config.yaml
n_layer: 16
d_model: 128
n_head: 2
n_kv_head: 2
head_dim: 64
d_mlp: 512
vocab_size: 1024
activation: "gelu"
norm: "layernorm"
norm_place: "pre"
norm_eps: 1e-05
positions: "rope"
rope_base: 10000.0
rope_fraction: 0.25
qk_norm: false
attn_scale: 0.125
bias: "all"
tie_embeddings: false
parallel_block: true
init: "trunc"
init_std_qkv: 0.0438
init_std_o: 0.00775
init_std_up: 0.0438
init_std_down: 0.00388
init_out_by_depth: true
optimizer: "adam_variant"
lr: 0.00196
beta1: 0.9
beta2: 0.98
weight_decay: 0.11
lr_head: 0.00677
grad_clip: 1.0
warmup_steps: 399
schedule: "wsd"
decay_fraction: 0.678
decay_shape: "linear"
final_lr_fraction: 0.05
batch_tokens: [8192, 16384, 32768]
seq_len: 512
doc_mask: true
train_tokens: 101900000
steps: 6171
dataset: "wikipedia_en"
Each number is 200 + 20 x the weight over the matrix's rms, rounded and kept within 0 to 999. Layers, rows and columns count from 0.

# q: layer 10 attention query, 128x128, rms 0.0682, rows 0-24, columns 64-127
# k: layer 10 attention key, 128x128, rms 0.0669, rows 0-23, columns 64-127
q0,199,212,189,180,224,214,225,215,222,242,193,203,221,192,204,220,222,214,201,189,170,223,190,223,213,205,191,199,197,216,200,157,205,171,220,225,204,220,198,214,221,184,212,190,195,193,200,164,184,188,200,192,210,220,181,192,174,195,208,176,203,194,170,194
k0,194,204,217,181,200,178,194,222,207,198,199,237,194,216,168,212,183,207,220,209,204,167,208,181,216,224,196,204,183,182,172,187,190,207,208,174,171,191,199,191,205,188,186,215,264,193,167,193,203,185,165,200,184,184,198,195,218,200,181,225,200,174,237,201
q1,202,206,177,188,214,188,183,141,206,197,198,207,192,160,181,259,198,197,225,188,216,197,239,193,197,187,168,180,179,188,244,198,169,227,206,234,224,193,193,204,215,220,184,180,171,272,126,238,158,198,203,140,196,216,194,185,227,211,214,186,225,176,203,188
k1,187,228,236,208,206,146,167,158,168,232,204,154,217,194,202,166,209,217,223,192,187,191,187,165,186,177,213,198,180,174,190,174,240,213,207,228,252,230,235,182,209,231,180,199,156,228,222,179,195,234,227,252,228,202,209,165,214,211,222,196,189,213,177,218
q2,193,195,212,219,228,232,220,196,206,243,205,170,192,187,180,186,215,181,185,184,173,173,175,225,163,173,212,207,183,198,199,199,238,228,202,199,232,186,227,243,188,213,195,202,192,185,255,182,221,216,214,182,187,207,211,203,208,187,215,180,187,192,169,199
k2,229,182,181,200,198,219,229,241,199,169,162,218,179,224,202,241,194,199,199,223,200,214,207,213,219,259,163,210,222,231,187,228,193,211,162,205,129,146,168,223,219,143,214,194,239,167,202,223,226,177,117,162,206,166,186,230,169,179,149,194,213,222,245,219
q3,159,213,260,172,238,250,222,181,178,199,205,155,193,229,202,164,232,187,189,215,162,203,142,237,173,181,205,199,206,176,168,199,232,191,210,198,217,155,268,200,204,176,191,248,189,180,255,197,249,183,208,152,210,195,238,222,233,213,201,187,168,202,159,219
k3,199,199,188,209,192,204,210,224,218,172,206,198,203,236,191,203,189,200,175,223,184,212,221,215,198,217,189,206,218,207,182,217,214,198,184,186,180,189,178,189,202,187,205,179,213,153,210,207,213,219,197,232,199,197,203,201,173,182,156,188,193,206,207,223
q4,255,190,149,229,179,154,177,204,231,203,197,268,226,166,210,242,146,202,214,189,257,178,266,141,238,213,154,182,197,213,213,202,181,217,181,216,174,233,137,192,206,221,224,146,232,239,127,223,154,214,193,228,196,207,194,173,158,201,167,204,231,200,253,179
k4,204,195,213,201,208,213,186,190,189,221,202,191,225,163,181,182,199,213,210,164,222,202,170,194,196,165,205,205,198,191,229,180,210,217,221,211,213,229,237,193,191,215,199,211,192,241,195,221,198,205,226,175,212,194,186,208,237,212,226,199,200,205,187,187
q5,224,221,159,182,180,230,204,170,188,189,169,186,204,188,211,196,188,206,222,232,170,179,212,196,169,221,211,240,179,186,216,168,184,179,226,180,180,184,212,151,196,191,220,178,194,234,206,175,178,213,212,244,201,217,181,189,190,171,213,168,203,207,190,213
k5,114,219,223,248,225,214,244,204,193,154,198,158,206,224,231,179,177,256,183,181,174,265,187,178,206,225,230,260,235,216,145,242,257,212,140,149,225,169,201,195,198,145,163,186,198,160,253,211,281,172,207,226,230,136,173,215,201,153,203,148,131,231,162,189
q6,190,206,190,221,215,223,192,185,200,152,171,203,193,217,193,197,204,195,209,211,231,194,207,236,196,204,223,164,227,208,179,161,185,197,194,216,227,228,196,182,213,204,235,218,200,204,179,208,197,181,215,159,183,162,221,209,206,224,210,190,190,202,221,185
k6,241,205,208,196,194,182,188,221,173,176,189,209,205,223,181,183,176,191,215,212,225,160,213,226,227,205,192,205,204,200,199,202,227,213,198,209,212,207,209,196,157,218,207,202,196,167,201,207,199,178,215,182,199,175,206,201,224,203,184,222,204,185,200,198
q7,190,187,192,189,184,175,195,205,179,233,212,193,201,222,216,215,208,186,225,204,222,166,194,218,177,202,233,197,201,177,195,206,194,196,188,208,167,211,214,188,207,186,194,199,215,213,188,180,191,189,213,172,202,238,216,203,210,167,207,200,203,197,196,203
k7,189,187,227,206,228,185,180,170,201,180,169,204,192,212,209,227,168,227,199,197,203,205,219,218,222,198,195,191,195,201,198,222,199,210,209,193,184,184,197,229,201,185,164,190,228,178,180,184,205,198,214,215,204,180,190,206,172,227,192,194,205,193,197,173
q8,189,220,182,210,211,223,166,188,197,214,199,232,214,205,182,198,192,214,209,224,171,190,226,237,208,184,185,178,172,225,184,199,158,196,187,192,196,189,194,191,233,207,232,190,199,237,163,242,205,182,187,183,195,232,214,201,217,192,171,189,207,157,228,198
k8,194,201,198,189,210,217,191,213,195,180,189,201,180,203,222,207,188,174,198,218,189,183,173,201,201,211,207,210,194,214,207,224,183,185,165,243,191,175,215,178,182,211,219,207,239,212,192,204,221,207,166,174,220,183,176,240,195,197,183,215,210,181,229,180
q9,220,182,174,247,193,227,214,186,217,220,210,168,224,204,189,179,232,190,189,219,206,163,177,192,173,204,173,207,182,188,194,211,221,213,185,221,207,183,204,211,163,207,212,206,260,196,238,171,206,247,216,216,189,212,196,203,189,168,191,215,202,192,182,218
k9,231,179,236,170,233,183,197,204,175,164,174,248,184,211,192,218,203,195,213,207,205,195,252,233,216,229,171,138,196,181,223,212,177,201,211,193,161,166,182,212,219,175,184,204,220,203,133,187,203,165,193,180,164,216,185,186,222,206,167,177,217,197,211,166
q10,179,169,264,179,213,206,207,224,201,206,217,190,199,217,198,150,240,174,160,194,181,208,171,203,205,208,220,187,228,186,152,200,236,189,207,205,215,155,212,203,194,180,184,208,205,140,271,180,264,195,179,205,205,172,233,210,206,227,200,189,162,213,172,215
k10,172,211,178,232,198,209,212,209,214,207,195,183,202,219,208,198,185,212,168,196,189,225,201,193,220,198,214,217,225,212,174,209,225,187,173,199,215,191,208,224,182,207,209,204,222,150,217,215,216,206,200,236,191,183,205,218,170,216,199,236,198,236,216,237
q11,200,188,202,198,190,174,204,210,209,180,174,220,207,199,217,208,190,175,199,193,226,193,210,175,216,242,176,197,237,218,152,220,214,214,188,209,169,220,163,185,209,201,220,183,214,173,152,226,222,201,189,210,198,180,222,200,180,242,194,229,198,210,219,203
k11,216,174,218,176,193,183,165,182,196,251,234,200,215,172,219,190,166,178,219,189,216,169,145,170,184,124,253,188,198,146,234,145,189,218,259,232,240,255,221,163,173,250,168,238,161,275,146,149,158,219,270,171,205,219,246,187,261,253,271,237,209,156,163,124
q12,190,209,234,175,196,205,211,156,177,178,230,184,205,211,182,196,228,231,205,205,171,195,204,223,170,198,240,242,160,183,264,214,168,200,208,193,185,202,208,233,204,175,159,199,154,244,237,173,174,205,219,181,222,239,196,206,216,150,226,197,187,191,182,194
k12,197,200,180,223,194,219,229,219,190,153,196,194,190,252,197,216,201,229,194,233,179,221,263,246,203,280,151,250,210,245,162,247,217,198,149,169,154,127,140,201,239,151,214,164,200,124,233,206,255,201,162,256,196,180,172,202,125,153,147,166,179,218,198,241
q13,178,244,212,197,197,225,240,171,174,210,211,149,184,210,181,200,241,231,211,192,157,197,179,226,166,207,262,242,182,230,154,200,197,189,209,168,190,174,218,209,175,171,200,220,184,171,211,197,228,182,225,208,191,190,198,204,202,170,252,187,164,190,160,202
k13,199,213,199,211,192,192,199,212,201,170,183,209,168,247,218,228,184,186,183,242,176,209,236,205,221,225,192,188,193,202,183,204,193,182,179,193,201,180,166,193,213,200,200,188,192,169,203,183,182,206,158,218,195,207,217,186,170,189,167,199,201,193,210,223
q14,190,202,200,229,185,185,191,201,218,229,207,205,190,206,220,222,175,200,191,222,200,208,173,197,218,222,185,210,191,190,247,214,214,190,170,229,175,187,167,216,187,197,190,205,204,186,208,203,190,190,192,207,242,190,192,222,212,198,178,191,202,187,199,193
k14,192,180,209,192,210,199,210,219,186,205,217,209,202,187,210,191,196,202,202,193,216,188,186,185,184,214,223,207,197,218,220,170,183,231,196,192,202,230,192,212,195,205,191,187,184,235,216,187,185,223,177,172,164,173,220,200,211,207,191,215,202,215,210,174
q15,214,194,192,209,186,222,227,192,212,193,180,177,205,163,201,190,205,187,204,203,213,225,194,169,177,202,213,194,201,210,185,202,191,207,193,179,232,176,184,204,183,195,204,189,205,204,210,205,200,199,229,209,183,230,196,197,189,192,211,204,204,240,195,194
k15,214,247,204,191,182,192,204,225,207,206,219,181,222,204,162,195,222,176,183,196,180,229,205,201,191,201,182,218,215,187,193,227,225,181,177,173,182,196,213,200,196,220,225,203,192,199,204,199,208,215,170,216,221,198,222,213,191,185,194,193,205,207,179,221
q16,177,194,196,180,201,225,218,206,192,187,190,201,180,142,195,206,189,186,189,180,204,231,206,200,195,197,173,181,205,215,190,237,197,225,212,214,246,206,232,221,200,200,206,208,223,218,216,257,219,209,220,215,198,206,201,214,194,184,222,215,196,225,194,167
k16,232,181,201,180,181,200,205,192,222,210,236,196,218,200,192,195,252,185,200,176,177,186,204,189,171,196,181,153,208,180,200,205,232,187,181,200,195,178,200,196,208,217,220,199,219,198,178,219,225,186,200,196,243,232,211,235,187,219,170,197,204,232,199,211
q17,192,207,231,235,226,227,203,197,202,150,215,236,187,230,205,192,209,218,220,191,224,237,203,189,188,192,192,190,206,200,215,249,210,206,210,229,207,233,183,184,195,189,149,195,168,203,206,201,197,201,213,202,239,204,169,210,197,193,203,219,207,195,199,196
k17,195,186,173,170,205,189,219,206,187,203,232,225,193,211,179,208,207,178,235,233,185,172,185,202,198,185,216,239,208,196,208,198,184,191,204,215,176,206,188,198,225,201,192,193,203,192,222,207,194,191,183,205,195,186,184,189,190,177,215,141,216,201,198,185
q18,204,193,227,195,197,172,194,219,196,214,188,217,197,187,170,190,221,188,225,191,196,171,195,226,189,168,194,186,192,220,186,193,212,203,228,206,209,210,206,214,198,203,194,186,223,173,187,218,212,208,189,214,177,172,202,207,213,211,205,182,205,214,158,211
k18,226,193,185,210,192,197,194,183,204,220,188,202,183,214,188,203,163,195,213,160,197,187,200,206,213,197,201,171,207,181,193,195,195,212,201,231,198,170,230,206,191,197,215,172,202,206,171,207,193,197,195,191,205,235,199,199,202,188,204,193,208,206,223,220
q19,199,208,198,211,194,206,207,203,198,195,184,227,202,177,206,200,191,176,217,177,198,226,168,233,209,196,196,188,190,192,189,206,215,184,181,219,206,230,196,175,208,190,185,210,183,172,228,207,207,205,211,224,207,164,222,216,190,168,182,188,203,224,169,208
k19,196,193,198,194,183,173,188,220,202,213,229,207,225,209,208,202,171,177,218,186,225,199,197,166,182,179,204,228,216,196,213,211,220,190,154,181,192,205,179,204,174,213,167,204,182,226,197,184,223,198,208,191,197,147,203,211,197,216,232,217,211,177,214,184
q20,188,170,220,213,167,245,183,183,222,198,210,223,182,209,172,193,218,219,215,182,190,227,183,185,180,195,199,158,206,227,199,207,209,195,201,188,205,230,183,267,178,220,167,213,171,194,262,200,225,229,210,176,215,197,186,236,188,248,181,227,198,217,211,207
k20,199,227,182,171,202,194,204,196,226,244,253,196,185,209,181,228,195,194,205,175,202,198,157,190,183,191,191,237,213,188,196,225,199,202,159,192,172,196,214,199,198,197,230,176,217,220,184,237,206,211,229,187,207,203,178,211,209,234,193,156,223,195,227,204
q21,208,212,221,230,207,225,183,217,179,193,176,201,209,200,186,195,172,170,188,197,190,213,197,195,199,177,160,173,194,221,172,187,190,179,216,224,233,165,197,213,169,198,191,221,198,201,240,216,193,195,200,209,147,178,193,183,184,172,190,186,201,207,179,216
k21,192,214,194,188,175,188,194,196,210,202,199,210,222,206,201,203,202,234,211,213,213,207,205,178,154,214,181,209,220,208,205,213,205,187,195,203,174,201,219,152,196,212,204,215,204,199,181,229,206,172,191,183,232,186,167,183,187,214,217,185,200,211,233,216
q22,236,222,208,176,179,208,187,217,199,239,210,212,186,193,207,208,170,205,207,209,204,196,222,207,165,208,198,191,180,202,234,211,197,169,214,177,187,196,195,198,181,217,189,187,205,181,224,160,218,179,184,247,184,174,180,217,205,184,198,200,204,226,237,209
k22,167,217,195,177,180,229,183,186,193,210,196,179,188,216,221,189,211,220,192,227,189,168,202,196,229,221,230,219,205,212,196,189,181,200,200,197,197,223,214,197,214,184,200,185,209,260,211,215,188,197,192,170,197,217,212,196,173,211,188,202,193,214,228,183
q23,202,172,185,224,197,179,217,205,228,191,196,200,220,208,195,189,231,205,179,188,180,192,174,190,204,192,244,206,223,170,169,184,222,204,206,204,209,234,230,165,205,203,198,212,201,183,160,199,204,230,225,240,187,167,215,194,208,211,198,215,201,215,187,214
k23,174,195,238,227,209,191,200,243,204,199,207,206,205,177,185,205,174,190,210,166,221,202,189,184,207,182,189,217,211,230,210,204,211,188,213,224,234,221,183,216,198,187,184,202,175,167,215,185,208,192,214,185,185,216,218,198,224,206,241,236,203,207,191,189
q24,203,207,204,195,229,232,192,208,197,164,188,222,182,193,191,198,178,176,209,199,213,213,238,217,217,213,182,175,225,237,181,158,212,201,194,200,200,189,174,214,216,208,184,197,218,155,213,214,228,184,191,211,184,161,196,208,190,240,191,177,214,214,190,180